From a checkpoint of a small transformer trained on Wikipedia: width 192, learned positions.
Each number is 50 + 15 x the weight over its row's rms, rounded and kept within 0 to 99. Layers, rows and columns count from 0. The size before them is the row's rms in percent of the matrix's.

# layer 2 MLP up, 1152x192, rms 0.145, rows 552-570, columns 0-191
111:51 76 25 60 40 35 37 26 53 56 15 31 56 52 79 54 50 47 60 32 83 55 41 68 88 44 40 58 45 60 57 50 44 47 57 30 45 76 47 58 62 45 47 60 62 60 17 57 70 71 59 59 40 48 66 44 52 57 66 59 44 27 31 76 38 39 30 23 67 40 63 44 54 61 46 51 56 53 33 60 38 40 52 36 60 44 24 04 43 70 31 42 53 41 61 47 31 68 50 79 41 55 67 55 43 32 64 51 54 49 34 21 45 45 93 67 45 47 35 51 56 82 27 67 70 90 51 62 50 39 47 36 66 50 61 44 21 40 56 55 68 63 53 27 45 59 38 64 31 58 55 51 60 42 41 62 25 45 54 55 51 37 59 54 35 56 57 46 26 69 34 50 51 67 43 33 54 46 38 47 37 76 60 64 35 34 58 27 44 24 23 60
114:69 70 37 34 41 63 38 38 13 48 04 35 47 66 63 35 75 83 63 38 48 46 37 48 40 45 72 50 26 77 64 54 59 23 27 46 53 54 42 49 49 39 46 44 38 72 82 52 66 35 54 43 40 60 53 46 37 54 58 73 62 39 55 76 46 44 45 41 67 55 65 36 48 30 63 49 58 52 44 37 42 48 28 32 77 62 35 33 56 38 46 42 49 60 46 30 45 81 55 43 58 49 71 38 00 66 25 69 55 42 53 40 48 42 61 68 43 29 29 57 63 40 36 64 31 87 65 45 77 47 58 50 43 26 62 33 44 36 41 25 51 57 38 43 61 43 46 46 58 35 32 58 53 22 45 70 47 19 68 46 60 49 42 47 60 84 64 52 48 57 49 52 56 50 50 51 25 19 50 38 53 65 65 39 46 70 71 25 63 51 47 63
113:49 54 46 46 25 28 40 88 39 46 46 23 79 89 63 52 58 43 17 36 33 45 39 49 41 56 55 28 48 71 47 28 43 28 51 61 33 48 57 36 56 50 40 54 32 50 54 42 63 61 61 60 35 50 42 65 46 40 30 43 58 57 42 66 54 65 48 29 77 38 63 39 34 46 35 53 52 73 64 55 40 35 60 28 76 30 54 24 60 60 42 56 44 49 20 26 49 44 43 52 52 66 40 49 52 66 48 44 34 46 42 30 53 60 80 42 23 40 43 55 72 51 53 47 46 56 25 58 49 34 28 17 51 40 41 46 63 65 77 72 22 65 48 57 62 67 61 14 46 44 47 52 48 35 48 23 30 56 65 46 27 61 44 26 70 85 57 71 39 51 62 35 39 73 29 67 49 60 51 62 45 47 61 56 37 41 75 43 68 61 79 86
108:48 57 51 40 28 49 61 60 42 34 40 49 50 51 43 47 40 39 42 47 61 49 56 09 43 42 61 16 37 87 26 61 29 47 12 20 46 18 45 35 48 58 62 80 70 28 64 43 44 65 61 46 54 26 44 66 58 57 51 67 46 47 47 58 59 64 61 19 56 45 51 59 43 76 60 41 46 76 46 60 39 37 41 59 50 33 38 46 44 66 60 51 56 44 44 32 41 42 50 48 50 49 42 45 63 36 99 81 54 86 60 42 59 35 61 46 44 48 44 41 58 32 69 86 24 65 27 52 71 43 36 49 32 56 46 35 50 49 89 57 57 41 38 71 35 39 60 66 26 46 39 49 14 44 51 51 30 39 65 78 40 73 50 59 48 46 37 52 44 72 68 36 50 51 23 39 50 48 49 46 76 55 56 44 34 28 61 67 54 63 68 64
074:62 54 23 29 28 45 65 76 14 42 49 40 51 75 60 51 37 81 70 40 61 52 32 39 38 65 76 32 56 48 49 26 43 29 51 76 62 86 44 62 60 25 57 47 57 40 37 45 59 30 29 25 59 43 46 50 60 45 37 57 49 49 52 51 62 44 69 49 65 11 56 28 12 38 42 50 55 69 54 32 41 29 53 50 41 59 48 43 46 57 41 61 33 31 42 76 23 47 38 61 67 60 63 78 46 44 50 53 41 50 58 39 41 38 58 42 61 55 76 43 55 64 37 68 50 60 67 58 72 56 27 30 33 43 23 52 44 56 49 31 42 73 30 64 43 52 33 34 33 35 42 27 33 48 51 72 35 42 70 33 64 31 31 44 60 77 52 76 65 38 47 58 31 53 57 41 49 16 51 39 56 30 78 63 77 50 53 68 58 46 67 70
066:19 72 44 33 40 41 71 40 37 46 38 47 57 52 63 61 42 47 51 64 64 52 70 23 55 53 49 37 58 62 52 23 45 43 40 46 87 37 37 39 27 56 44 34 47 36 33 29 55 63 50 19 54 59 29 51 43 39 43 70 19 76 63 74 42 40 23 57 56 30 60 54 53 45 69 35 33 73 31 60 15 70 64 31 42 28 32 41 48 40 47 31 31 52 47 46 56 70 60 55 80 63 73 43 62 45 56 54 36 55 59 22 54 23 65 45 37 49 37 39 73 37 54 63 41 56 74 25 57 52 40 31 43 37 35 46 31 19 65 47 56 53 36 58 69 61 37 47 46 82 49 53 52 58 47 43 27 32 67 62 48 49 46 82 79 62 60 58 42 63 46 55 18 43 48 30 62 35 39 37 43 88 75 43 48 66 66 67 29 38 55 56
090:24 63 37 48 20 55 44 39 66 20 51 62 77 41 55 44 40 64 65 37 72 49 43 26 52 58 66 40 19 86 50 75 37 53 52 27 48 66 37 55 31 49 63 39 44 50 83 51 59 37 41 40 33 74 61 47 55 54 36 27 35 48 66 61 48 34 51 64 50 27 43 39 44 32 42 40 42 66 79 28 31 59 51 41 57 13 47 54 30 57 41 65 16 54 50 40 19 48 32 91 43 79 46 69 56 17 45 54 28 78 44 38 32 37 58 66 39 54 63 51 82 41 55 69 48 50 61 70 51 59 38 47 48 47 34 44 57 39 56 53 51 45 35 33 50 88 23 49 49 53 40 47 48 63 46 43 65 50 68 40 56 46 57 46 60 59 48 52 40 70 44 63 52 53 43 52 22 34 45 23 48 36 68 79 40 78 59 54 66 33 51 71
113:47 64 34 44 45 46 22 37 43 71 42 51 47 34 71 40 57 40 58 65 47 52 46 56 49 81 69 47 25 44 41 45 61 39 40 51 66 35 29 47 23 29 47 43 55 41 59 13 55 44 23 41 95 59 55 63 33 39 36 36 44 71 48 44 49 59 53 50 55 45 52 30 53 43 59 49 66 72 30 54 49 37 48 44 48 08 28 56 41 48 49 51 37 81 50 74 57 80 63 32 37 69 59 77 61 36 47 62 36 55 60 47 46 46 56 52 38 59 67 24 34 41 39 62 44 65 67 25 37 41 59 67 60 30 48 45 74 31 50 39 62 45 34 74 36 25 34 48 39 74 41 46 50 44 32 54 34 36 92 44 23 48 76 56 50 52 64 58 44 65 64 84 61 58 51 40 55 32 54 10 48 56 57 67 36 54 48 49 31 62 92 69
110:54 50 35 32 39 46 42 43 68 35 14 64 57 25 62 46 71 72 62 45 46 33 28 46 75 48 32 58 16 51 37 54 61 44 13 30 47 74 36 47 45 47 67 49 66 37 46 52 54 62 47 39 32 70 60 54 65 44 51 26 42 55 75 52 67 31 75 42 78 51 49 49 39 33 63 58 42 80 58 45 59 43 38 64 66 37 45 43 27 39 04 54 47 45 53 71 23 65 73 56 62 43 58 83 58 42 23 72 45 61 50 50 63 53 52 67 34 52 29 55 54 69 57 60 46 51 44 52 60 41 51 55 52 45 42 51 40 50 89 55 52 34 49 36 40 52 45 41 36 69 52 43 43 70 08 61 47 41 72 75 09 00 59 52 44 55 61 54 33 37 54 34 58 45 23 61 59 43 41 48 33 37 55 69 43 61 53 57 52 33 55 62
105:24 40 62 54 42 34 43 51 59 59 42 42 73 33 50 32 58 60 67 49 72 62 50 42 73 43 46 51 53 65 80 49 62 46 54 48 40 70 64 15 17 81 66 23 60 30 48 25 53 51 62 34 49 12 61 46 33 40 50 50 46 77 63 34 44 71 55 44 52 52 39 65 40 76 60 49 11 58 53 64 27 68 45 62 39 36 28 35 58 88 54 45 53 78 04 19 57 71 51 46 41 54 66 68 35 49 60 26 48 41 32 46 51 31 53 51 52 79 41 38 31 35 48 42 41 48 42 59 82 33 43 41 56 29 57 39 56 40 49 72 64 41 53 76 65 60 40 45 53 54 49 49 29 38 63 49 57 58 50 66 79 36 51 51 61 59 36 56 61 43 39 66 37 43 51 25 62 37 55 50 78 75 64 53 32 48 58 42 24 65 70 44
065:30 61 46 37 32 30 50 29 48 42 47 27 43 62 72 60 38 67 56 63 62 59 43 27 36 69 47 34 66 62 55 48 41 40 39 36 79 58 36 21 40 51 37 49 40 38 47 28 58 43 38 25 70 58 51 73 32 37 43 25 28 67 64 54 58 41 37 47 51 46 50 33 32 38 53 23 59 50 66 66 15 60 58 54 30 30 25 40 50 55 10 40 22 48 42 51 30 76 57 72 74 56 84 49 52 45 72 66 41 62 49 44 54 26 61 48 71 69 34 27 59 55 27 73 57 46 65 34 48 43 58 43 13 37 53 41 20 33 80 65 34 63 31 56 56 59 37 55 34 85 40 66 38 61 42 56 30 36 73 55 46 57 38 50 64 61 60 61 52 57 41 68 62 42 50 47 56 39 28 31 48 71 71 62 69 63 63 42 65 34 62 52
117:63 61 51 57 40 53 40 54 42 28 24 37 55 67 79 37 62 55 68 84 43 64 39 59 57 53 46 48 49 49 55 40 51 14 33 40 51 61 49 48 58 48 26 55 33 42 39 59 82 67 64 40 53 09 65 66 45 38 35 45 56 34 52 69 81 54 38 11 58 45 63 71 77 40 34 42 52 69 58 31 48 59 45 65 71 57 53 18 57 38 50 79 51 56 72 48 55 63 42 61 30 53 75 59 40 42 40 47 57 62 40 43 63 43 64 37 54 50 52 55 47 39 55 53 47 44 37 35 13 34 74 45 70 57 72 66 36 38 71 64 56 73 23 39 34 65 39 44 31 36 45 65 40 42 20 17 36 51 53 68 37 54 71 54 62 48 81 37 30 66 34 56 46 37 40 46 48 47 16 20 60 74 63 32 40 34 73 46 35 42 38 57
096:35 40 40 52 04 35 35 49 50 56 40 31 54 49 45 58 29 52 58 16 66 63 71 42 45 42 56 56 43 44 08 42 58 60 37 70 40 42 38 52 32 81 57 55 46 16 69 55 52 52 44 58 39 72 60 54 50 45 63 61 58 63 49 52 50 29 44 73 73 57 15 27 24 42 31 46 35 61 58 43 34 37 70 27 24 18 54 56 59 45 51 57 40 63 33 42 68 67 28 52 63 82 53 62 53 30 56 52 67 56 61 35 37 55 49 76 61 64 63 36 33 63 39 54 62 62 48 66 69 26 47 47 49 66 82 56 13 34 44 43 64 46 52 61 46 64 41 74 37 56 38 35 33 62 50 98 34 53 51 38 17 44 43 33 58 61 58 62 41 46 65 72 16 53 50 51 67 45 34 53 35 32 61 46 56 57 63 37 45 42 64 56
107:44 52 75 54 37 39 40 54 73 58 13 59 52 71 78 52 51 43 51 25 34 30 35 43 47 71 35 73 65 51 45 06 44 35 34 24 56 41 55 47 28 54 37 68 25 55 47 26 54 59 46 54 48 63 52 60 61 15 29 55 48 69 83 51 46 43 32 55 42 57 59 55 53 47 81 62 59 69 63 71 39 27 67 47 44 46 25 43 36 49 57 28 50 66 60 55 57 53 47 41 60 58 45 45 53 17 42 55 42 40 83 48 70 33 82 43 38 71 46 57 61 47 45 54 81 77 76 23 36 00 71 54 62 55 63 36 52 34 48 55 46 33 47 67 67 54 50 59 57 41 67 46 33 46 37 61 51 40 44 46 19 40 65 53 46 42 75 51 40 60 56 63 44 28 51 54 53 32 48 45 48 45 61 22 82 37 62 42 27 49 66 46
102:42 35 64 68 27 54 53 49 36 35 35 54 38 25 37 32 10 66 75 40 44 59 41 47 47 38 36 52 69 70 52 74 49 52 46 33 60 27 56 53 47 73 70 39 24 33 49 38 75 75 19 56 36 56 67 56 62 26 74 73 38 57 81 59 41 57 28 42 65 63 35 61 37 67 54 36 46 60 59 52 42 54 57 62 30 24 58 36 88 59 65 52 57 51 40 46 38 46 44 40 53 42 66 35 41 32 68 55 65 25 24 49 49 61 82 57 55 55 38 46 51 45 57 51 69 34 58 15 43 20 60 49 52 52 55 54 12 05 39 68 46 45 33 64 52 43 47 39 43 58 68 36 24 48 55 49 39 47 50 32 21 49 49 37 68 54 53 62 24 67 40 70 45 49 52 50 75 49 21 48 57 53 70 23 60 45 77 54 45 59 48 51
088:52 39 48 31 50 58 40 64 50 42 54 29 48 67 44 48 42 57 48 50 38 47 28 49 56 45 50 55 49 52 68 35 22 40 63 46 77 56 17 43 39 51 63 57 31 05 33 36 52 60 62 41 64 28 88 80 43 48 38 48 45 46 46 47 55 58 60 32 52 13 68 59 50 57 64 54 40 57 52 52 29 47 68 56 60 61 24 28 45 34 43 41 35 53 48 54 46 82 33 51 67 39 50 62 13 56 58 67 54 78 60 34 44 39 58 50 21 83 33 39 53 70 27 49 45 66 55 21 27 54 35 45 52 56 49 43 41 00 59 59 58 40 49 42 39 80 50 61 73 53 63 62 60 41 35 65 27 36 73 60 28 25 73 36 61 52 74 51 33 87 47 59 54 57 60 42 62 26 50 32 56 76 67 32 58 53 54 44 38 55 42 63
106:43 51 49 60 35 08 66 47 49 24 32 40 56 42 66 60 20 68 53 30 34 64 22 43 40 43 54 57 77 74 44 47 35 63 29 67 47 58 64 27 39 41 60 19 70 51 31 51 51 54 45 43 42 68 76 47 63 32 24 39 43 62 74 58 56 27 50 51 64 59 35 36 40 34 54 65 51 78 76 22 49 40 61 47 52 54 47 50 50 36 40 54 43 38 43 59 53 45 53 81 52 44 52 64 35 18 48 47 47 52 67 35 63 64 76 64 45 36 31 50 75 65 43 63 45 33 22 50 67 63 53 48 43 46 49 63 45 61 40 65 28 63 45 31 18 45 14 67 16 69 40 52 61 87 26 51 52 37 52 55 33 41 32 59 35 81 67 70 67 71 66 47 57 51 76 46 60 55 58 42 38 30 60 59 42 77 65 53 39 41 65 48
120:50 57 68 47 20 56 62 71 42 49 46 53 35 63 53 58 49 47 25 43 50 32 46 31 50 61 51 54 49 55 43 49 30 37 36 84 44 52 26 34 45 72 32 42 74 55 19 57 76 39 33 37 37 36 44 74 51 45 53 78 53 55 66 46 62 18 36 71 74 41 48 68 49 57 51 33 67 72 34 42 50 36 46 79 58 46 51 39 54 67 49 57 46 44 55 44 41 40 44 58 69 40 52 25 42 44 57 47 30 26 74 34 60 50 56 64 52 40 71 40 52 68 14 65 52 75 44 41 52 40 40 55 54 54 65 56 49 59 61 48 71 62 50 54 43 65 65 39 45 29 15 41 42 49 24 70 05 29 71 72 26 25 59 59 43 57 76 41 65 52 56 62 31 48 42 56 94 57 45 50 82 32 61 15 55 31 53 28 51 35 71 50
058:36 39 42 35 28 38 71 70 36 43 37 47 48 52 65 59 44 66 53 30 42 49 38 42 59 68 59 42 54 68 59 41 37 32 43 45 67 45 42 39 30 34 36 31 57 42 41 37 50 47 48 51 69 66 46 53 57 40 36 45 38 62 70 45 38 46 67 54 75 25 45 40 27 34 45 31 51 47 40 37 33 66 48 53 39 57 42 38 33 51 42 46 21 22 30 51 28 54 51 52 86 56 60 43 38 41 62 61 26 91 69 29 53 49 53 44 64 40 83 61 55 56 28 72 52 56 52 55 85 62 44 41 27 57 56 69 25 41 49 26 51 92 31 75 53 43 46 33 37 74 44 33 43 50 73 43 35 23 76 77 52 20 29 48 57 56 69 65 69 53 39 73 36 32 68 47 88 39 51 36 36 36 81 55 72 52 66 49 69 47 55 60
# layer 2 MLP down (transposed), 1152x192, rms 0.118, rows 552-569, columns 0-191
117:70 36 71 52 59 66 49 66 33 34 79 53 30 46 62 44 55 29 30 55 44 48 55 42 51 47 67 38 51 48 40 46 88 37 72 50 53 48 45 51 43 46 49 47 65 78 74 31 24 30 49 31 34 37 48 64 33 56 45 23 75 79 54 61 46 54 42 59 37 78 28 61 39 45 56 58 38 61 51 22 51 58 41 50 42 48 66 73 64 34 63 49 48 52 84 51 50 11 59 51 60 24 50 42 53 47 66 63 36 40 49 60 40 45 52 00 58 55 81 50 43 33 49 45 63 28 44 66 46 26 41 78 21 85 48 24 61 50 41 53 38 56 40 60 41 43 64 54 48 59 35 55 37 39 51 32 65 51 31 66 52 44 63 60 13 46 53 68 86 28 68 48 35 60 51 72 30 48 66 38 65 33 43 60 67 77 35 57 56 58 61 51
111:61 69 38 64 64 16 32 29 38 27 74 45 55 42 29 54 32 28 53 67 38 44 24 46 72 44 53 68 31 67 53 48 42 59 42 73 59 56 21 53 25 49 38 31 64 53 83 50 43 43 59 36 43 74 76 54 65 32 47 65 67 22 22 45 49 60 56 42 70 32 38 42 48 39 52 43 34 40 46 40 45 81 49 47 35 68 36 64 45 23 80 64 48 52 44 40 47 49 49 54 71 39 70 38 55 45 38 58 64 72 27 64 66 55 55 43 21 29 52 51 46 22 22 30 55 40 50 51 53 71 96 74 51 45 68 46 58 64 41 72 53 75 52 18 48 42 57 52 27 58 69 61 52 83 27 62 42 55 60 38 66 59 44 48 58 50 52 63 43 75 48 66 38 55 33 65 71 33 26 36 54 50 45 52 63 67 48 26 38 43 49 54
121:53 62 47 62 33 57 46 60 21 64 63 54 61 45 45 75 48 34 90 37 45 32 36 50 56 60 36 49 40 78 09 57 47 50 48 60 47 59 27 36 54 63 51 54 59 84 69 57 37 59 67 84 46 56 63 46 52 43 47 22 64 47 44 33 61 62 77 54 29 50 56 30 45 52 42 50 42 54 55 56 30 59 44 21 36 41 69 40 38 25 67 22 67 62 38 35 83 45 37 34 51 50 53 49 76 60 69 52 37 35 74 63 42 55 61 54 47 46 88 29 35 53 40 44 57 60 25 75 68 34 53 25 57 12 21 76 49 46 47 47 72 44 38 34 34 39 64 41 57 61 29 47 55 83 71 52 55 63 53 42 41 48 29 65 40 64 67 54 49 43 63 40 19 53 47 48 48 50 52 59 39 10 66 39 30 65 55 49 54 59 49 66
113:68 34 31 20 53 38 43 40 31 26 48 40 54 27 37 45 56 83 78 24 61 54 60 54 51 55 63 41 59 48 43 31 56 41 25 55 65 63 49 31 74 65 35 63 47 55 50 60 35 38 42 35 58 30 65 55 72 59 46 20 65 41 43 49 33 33 31 63 66 56 71 42 79 48 60 30 56 48 26 37 56 47 35 42 36 66 96 39 78 66 56 35 50 27 73 31 63 31 76 52 41 56 49 64 32 30 65 70 40 35 61 63 56 50 36 56 00 47 47 67 63 59 74 45 79 65 66 45 56 49 66 54 63 71 70 40 53 46 42 54 60 63 65 46 45 30 43 48 43 52 60 46 50 70 40 36 34 49 46 27 41 55 72 62 44 39 58 53 64 61 36 49 41 68 34 46 42 71 39 50 66 15 58 80 40 44 62 40 53 47 23 46
089:61 76 45 41 35 21 54 59 29 23 41 36 25 55 63 65 50 68 43 61 60 41 38 14 53 58 50 50 62 69 65 39 36 16 40 45 60 59 46 48 35 44 69 37 56 36 56 40 69 48 32 14 55 38 50 40 32 36 51 67 36 60 59 61 31 39 72 37 63 61 44 44 34 67 50 52 67 81 50 49 73 59 53 43 56 38 54 16 35 58 43 49 22 42 43 67 14 50 51 69 42 36 58 67 31 36 70 72 34 62 77 36 49 54 40 75 50 53 54 59 69 47 48 55 64 63 52 62 58 61 39 19 47 46 30 56 46 48 46 46 33 64 06 66 31 55 60 42 52 60 25 65 35 41 43 50 49 46 95 48 49 46 35 38 76 85 84 58 32 29 41 60 39 46 56 60 71 42 38 42 38 48 82 56 51 52 49 51 60 40 65 65
076:15 67 54 49 25 33 53 32 35 40 36 62 59 41 57 52 64 62 49 56 63 48 44 16 51 50 51 42 46 73 50 37 48 16 44 36 58 62 43 13 48 54 65 50 52 15 52 44 63 70 54 22 45 38 58 58 27 51 50 70 36 59 64 48 59 36 20 50 63 41 42 64 34 49 75 62 52 75 50 77 35 72 49 36 51 32 42 44 58 51 52 30 31 61 38 49 56 65 45 55 55 66 65 46 45 37 64 76 32 45 46 40 40 55 71 56 61 53 46 47 90 54 49 64 62 69 72 36 62 42 31 38 52 32 65 37 27 39 61 45 32 60 16 69 60 59 40 52 40 53 31 41 38 52 29 34 32 48 91 52 31 38 57 54 85 62 86 41 40 43 33 76 56 47 32 44 58 44 47 28 45 70 92 37 55 70 55 53 47 31 48 71
104:36 84 30 53 07 52 33 48 38 61 47 47 75 51 63 55 42 59 53 61 78 36 53 17 39 41 58 28 68 86 44 82 67 66 48 03 45 51 39 46 55 47 83 34 43 34 58 41 67 60 41 55 39 66 38 60 40 38 41 63 37 49 64 57 33 61 54 27 71 26 54 57 35 61 42 55 47 50 59 61 45 47 45 43 69 23 37 48 72 67 28 61 26 58 55 70 25 39 33 54 68 62 56 45 42 32 38 46 44 52 46 54 33 51 66 50 40 46 31 39 61 67 51 60 55 77 60 70 57 71 46 23 50 46 62 40 45 30 45 49 22 53 16 52 54 59 39 50 43 79 39 43 36 60 41 62 56 46 84 58 55 70 43 28 69 68 36 45 43 59 34 70 45 50 47 34 55 46 44 36 38 48 87 29 40 60 52 59 80 32 51 65
125:65 74 33 28 26 53 70 55 47 19 63 62 50 36 33 74 32 55 44 53 37 53 57 24 50 60 47 51 68 74 46 50 39 74 49 55 56 64 58 65 16 63 40 42 51 44 44 40 65 32 40 38 60 69 23 47 52 27 47 56 39 56 43 79 41 41 40 65 41 68 34 51 48 42 39 65 21 64 36 47 53 43 55 91 29 75 54 22 60 68 51 47 78 46 51 51 42 21 79 64 54 55 65 58 60 55 64 31 65 50 65 51 58 39 52 64 52 20 84 72 45 43 34 61 37 51 31 31 64 55 50 16 50 23 64 68 62 23 40 35 33 49 32 44 38 51 52 68 51 64 55 60 68 43 62 31 34 65 61 49 41 42 75 66 62 68 45 37 78 37 61 48 54 38 54 74 26 37 37 64 18 32 41 29 62 66 54 36 45 66 41 47
088:48 67 48 57 68 33 28 48 58 46 43 57 52 53 76 26 53 51 44 38 53 51 54 17 40 41 45 36 43 38 67 42 80 50 57 11 45 39 45 34 33 38 41 34 45 64 36 61 57 41 62 63 76 32 40 65 51 38 76 26 53 17 26 26 70 32 53 28 57 50 49 63 63 32 50 29 37 22 59 53 69 62 63 48 35 80 37 41 39 91 82 46 73 51 34 45 57 59 39 68 66 47 40 43 71 40 61 36 46 49 89 74 15 62 72 31 75 40 45 52 39 67 57 66 58 56 71 42 51 52 40 44 51 54 63 31 28 42 52 51 69 33 82 63 70 57 57 62 26 41 68 31 48 63 55 45 57 44 37 62 62 57 51 36 60 57 36 61 48 53 29 32 75 18 63 64 65 57 57 60 53 45 46 64 34 41 58 40 50 65 50 36
093:25 46 66 43 74 61 38 51 41 42 41 66 51 68 46 46 51 67 58 45 43 55 62 71 90 40 37 57 24 42 57 67 54 46 51 52 47 27 60 54 56 73 45 48 39 52 79 43 60 49 75 13 59 34 65 60 26 75 44 20 49 26 50 48 33 19 31 58 52 49 53 48 34 47 46 58 63 38 54 82 77 47 52 69 40 47 48 67 37 61 45 64 34 48 67 39 23 20 27 60 51 58 19 44 43 51 41 61 19 62 45 83 59 42 31 67 59 47 64 57 43 16 74 41 52 59 61 72 42 73 43 81 51 47 30 24 68 53 33 36 41 19 62 41 58 74 65 48 32 49 24 66 73 52 70 71 41 53 58 37 43 66 51 41 67 39 66 44 55 63 50 31 35 77 59 36 40 46 39 62 61 57 36 56 42 50 31 52 59 33 42 51
073:36 70 40 59 10 34 60 35 59 31 33 49 51 52 61 56 53 79 47 51 67 48 48 15 58 58 53 42 52 73 55 44 59 39 25 45 42 62 33 35 38 52 54 35 40 12 54 41 73 52 41 21 60 47 66 52 28 47 45 46 25 47 55 59 58 30 39 51 53 46 31 43 31 63 66 55 61 81 60 76 48 69 46 33 49 27 45 34 40 59 25 38 14 64 47 66 37 65 62 64 54 52 69 37 38 50 64 75 32 57 53 37 53 60 60 67 63 51 46 46 80 58 48 66 58 50 62 33 59 53 55 31 39 40 58 36 19 49 75 59 35 67 28 52 44 54 35 50 36 61 39 53 15 62 28 52 23 41 86 57 31 43 54 60 69 61 70 57 36 48 39 58 64 38 42 53 64 43 40 21 50 64 99 39 58 74 53 53 60 31 48 66
121:37 51 49 41 47 57 59 47 57 56 65 26 36 62 34 67 48 59 42 28 69 47 35 27 44 66 58 35 32 61 36 67 18 65 68 86 42 44 40 59 56 61 38 41 36 57 57 55 36 50 74 48 38 76 43 38 70 44 39 33 56 74 54 71 80 36 52 44 72 58 55 71 61 50 52 47 54 76 56 61 56 28 35 63 52 28 41 57 33 59 49 78 54 55 27 53 47 53 73 30 42 44 52 87 71 50 56 34 48 32 59 44 52 29 78 63 46 56 37 51 28 48 24 49 55 36 40 65 50 40 84 49 43 24 21 37 42 51 36 39 67 86 61 56 47 75 41 48 65 51 60 70 57 47 46 44 39 57 50 37 30 52 17 24 78 38 20 38 42 20 59 68 68 24 25 50 70 38 35 77 35 54 58 54 67 36 38 54 35 49 60 49
089:42 60 30 41 38 27 35 62 40 25 46 58 73 52 50 48 65 45 45 60 06 65 56 56 42 49 37 67 47 46 38 55 29 64 35 34 67 79 27 42 70 28 65 50 60 65 44 80 50 56 53 33 55 55 44 63 39 52 42 43 55 45 51 46 34 35 55 46 37 69 23 63 71 32 54 98 64 46 26 79 55 38 44 47 72 56 16 44 50 22 42 46 35 48 62 56 61 31 41 30 61 23 32 38 68 30 67 49 48 41 62 74 38 69 39 60 42 73 53 69 35 26 50 65 47 60 66 52 64 60 32 83 59 54 43 45 51 42 50 42 50 76 22 27 38 54 48 59 36 38 65 50 51 53 73 34 45 51 56 30 52 52 60 31 68 52 46 63 69 17 64 71 64 20 51 57 54 51 59 13 49 44 61 49 56 77 42 53 71 50 77 52
081:52 34 41 70 68 61 37 65 88 50 28 29 28 54 28 55 44 50 44 35 51 51 44 53 47 45 39 44 72 09 29 50 52 70 40 47 32 39 37 53 65 40 47 70 34 47 60 69 72 41 54 46 46 43 66 41 50 64 68 51 69 69 41 60 55 52 63 41 61 45 23 63 40 21 49 39 21 04 45 56 53 48 67 68 50 59 47 43 74 56 53 55 05 19 24 54 37 61 45 56 80 55 41 71 76 36 37 44 54 32 38 65 31 35 30 56 51 60 31 61 40 53 32 54 60 27 49 48 81 52 72 33 62 56 72 75 67 58 59 48 47 63 65 40 36 67 12 47 52 55 50 40 24 75 59 48 33 30 55 45 34 33 40 56 40 48 48 49 62 39 47 31 50 67 86 62 52 75 53 47 66 64 55 56 45 68 49 61 58 34 47 67
111:56 29 65 70 67 45 20 63 54 56 75 62 99 50 76 43 52 41 34 54 25 51 43 68 54 52 47 31 57 39 52 34 77 48 58 33 62 76 46 33 14 61 36 43 60 26 54 35 68 64 46 37 28 52 55 66 32 64 57 52 56 54 58 43 53 35 23 59 56 49 19 59 51 51 54 41 48 63 35 26 43 72 33 35 72 44 72 62 62 28 64 58 24 53 80 72 63 45 66 42 21 54 23 22 62 64 42 49 59 40 69 67 62 46 45 18 49 41 43 46 51 36 82 31 56 51 29 25 57 45 57 47 49 44 62 89 37 52 62 64 63 49 63 29 61 61 46 65 32 45 45 42 58 57 61 48 49 61 52 64 53 43 38 83 44 57 44 41 37 67 39 18 26 45 64 53 64 75 56 44 49 44 45 22 48 44 45 67 54 37 74 47
095:32 45 44 34 53 58 38 38 58 37 43 55 35 68 45 55 54 33 45 55 52 56 47 29 51 37 36 29 44 57 74 61 33 40 39 58 56 52 28 38 66 47 66 30 35 20 54 34 58 52 56 26 58 30 57 46 33 56 49 51 44 66 56 57 43 32 18 35 48 18 52 62 29 76 61 50 51 72 27 77 50 38 51 45 62 58 48 32 41 50 40 38 09 52 43 53 59 58 49 52 55 63 53 61 29 65 53 64 35 68 71 31 54 54 57 54 29 64 38 41 58 55 55 51 60 83 39 47 40 61 48 27 54 34 58 41 28 26 53 73 38 44 31 63 54 81 43 55 54 48 41 60 20 65 34 74 56 40 91 50 39 38 69 51 89 66 80 42 50 78 20 73 48 60 42 45 79 42 60 20 46 48 99 30 63 62 44 45 59 47 58 62
088:73 49 61 70 43 09 35 23 49 53 33 29 25 67 67 58 42 43 22 41 40 60 47 37 46 34 74 60 57 94 50 23 63 59 22 49 47 72 40 31 66 46 59 68 60 47 36 47 47 47 37 47 59 25 60 77 47 41 51 48 50 52 73 43 66 50 74 57 56 37 49 42 56 78 66 68 53 67 56 55 61 40 73 71 43 53 37 33 25 71 62 31 47 68 49 36 56 73 56 39 57 29 74 73 41 52 39 51 56 39 42 19 50 47 63 36 54 61 42 55 60 57 54 45 72 53 53 30 74 44 32 31 44 43 64 70 19 23 36 32 66 58 29 34 56 68 34 38 38 65 57 36 56 52 58 42 24 39 70 57 47 28 52 37 22 72 64 60 40 59 57 58 58 65 55 37 64 23 36 31 61 51 77 34 40 47 48 51 31 40 73 38
120:43 58 56 33 47 39 28 60 36 23 77 38 30 28 51 58 82 74 49 34 40 54 75 66 49 48 46 57 25 69 38 51 62 34 67 41 89 53 51 56 65 53 36 46 36 64 40 42 44 64 55 29 56 68 65 50 54 35 53 71 63 45 56 50 79 43 77 37 27 33 62 56 59 44 44 55 53 75 58 38 73 38 10 66 32 61 40 47 63 51 54 38 45 58 49 49 41 41 34 55 50 42 48 37 39 55 55 18 46 46 62 56 71 64 42 85 44 49 47 00 67 46 54 50 61 69 26 69 46 47 63 61 63 61 46 55 30 71 51 86 63 71 57 56 45 67 61 57 47 19 62 53 43 43 20 59 62 34 69 69 47 31 43 39 61 29 46 40 59 44 46 22 38 35 31 39 43 48 49 49 67 48 64 81 36 36 25 34 62 59 28 42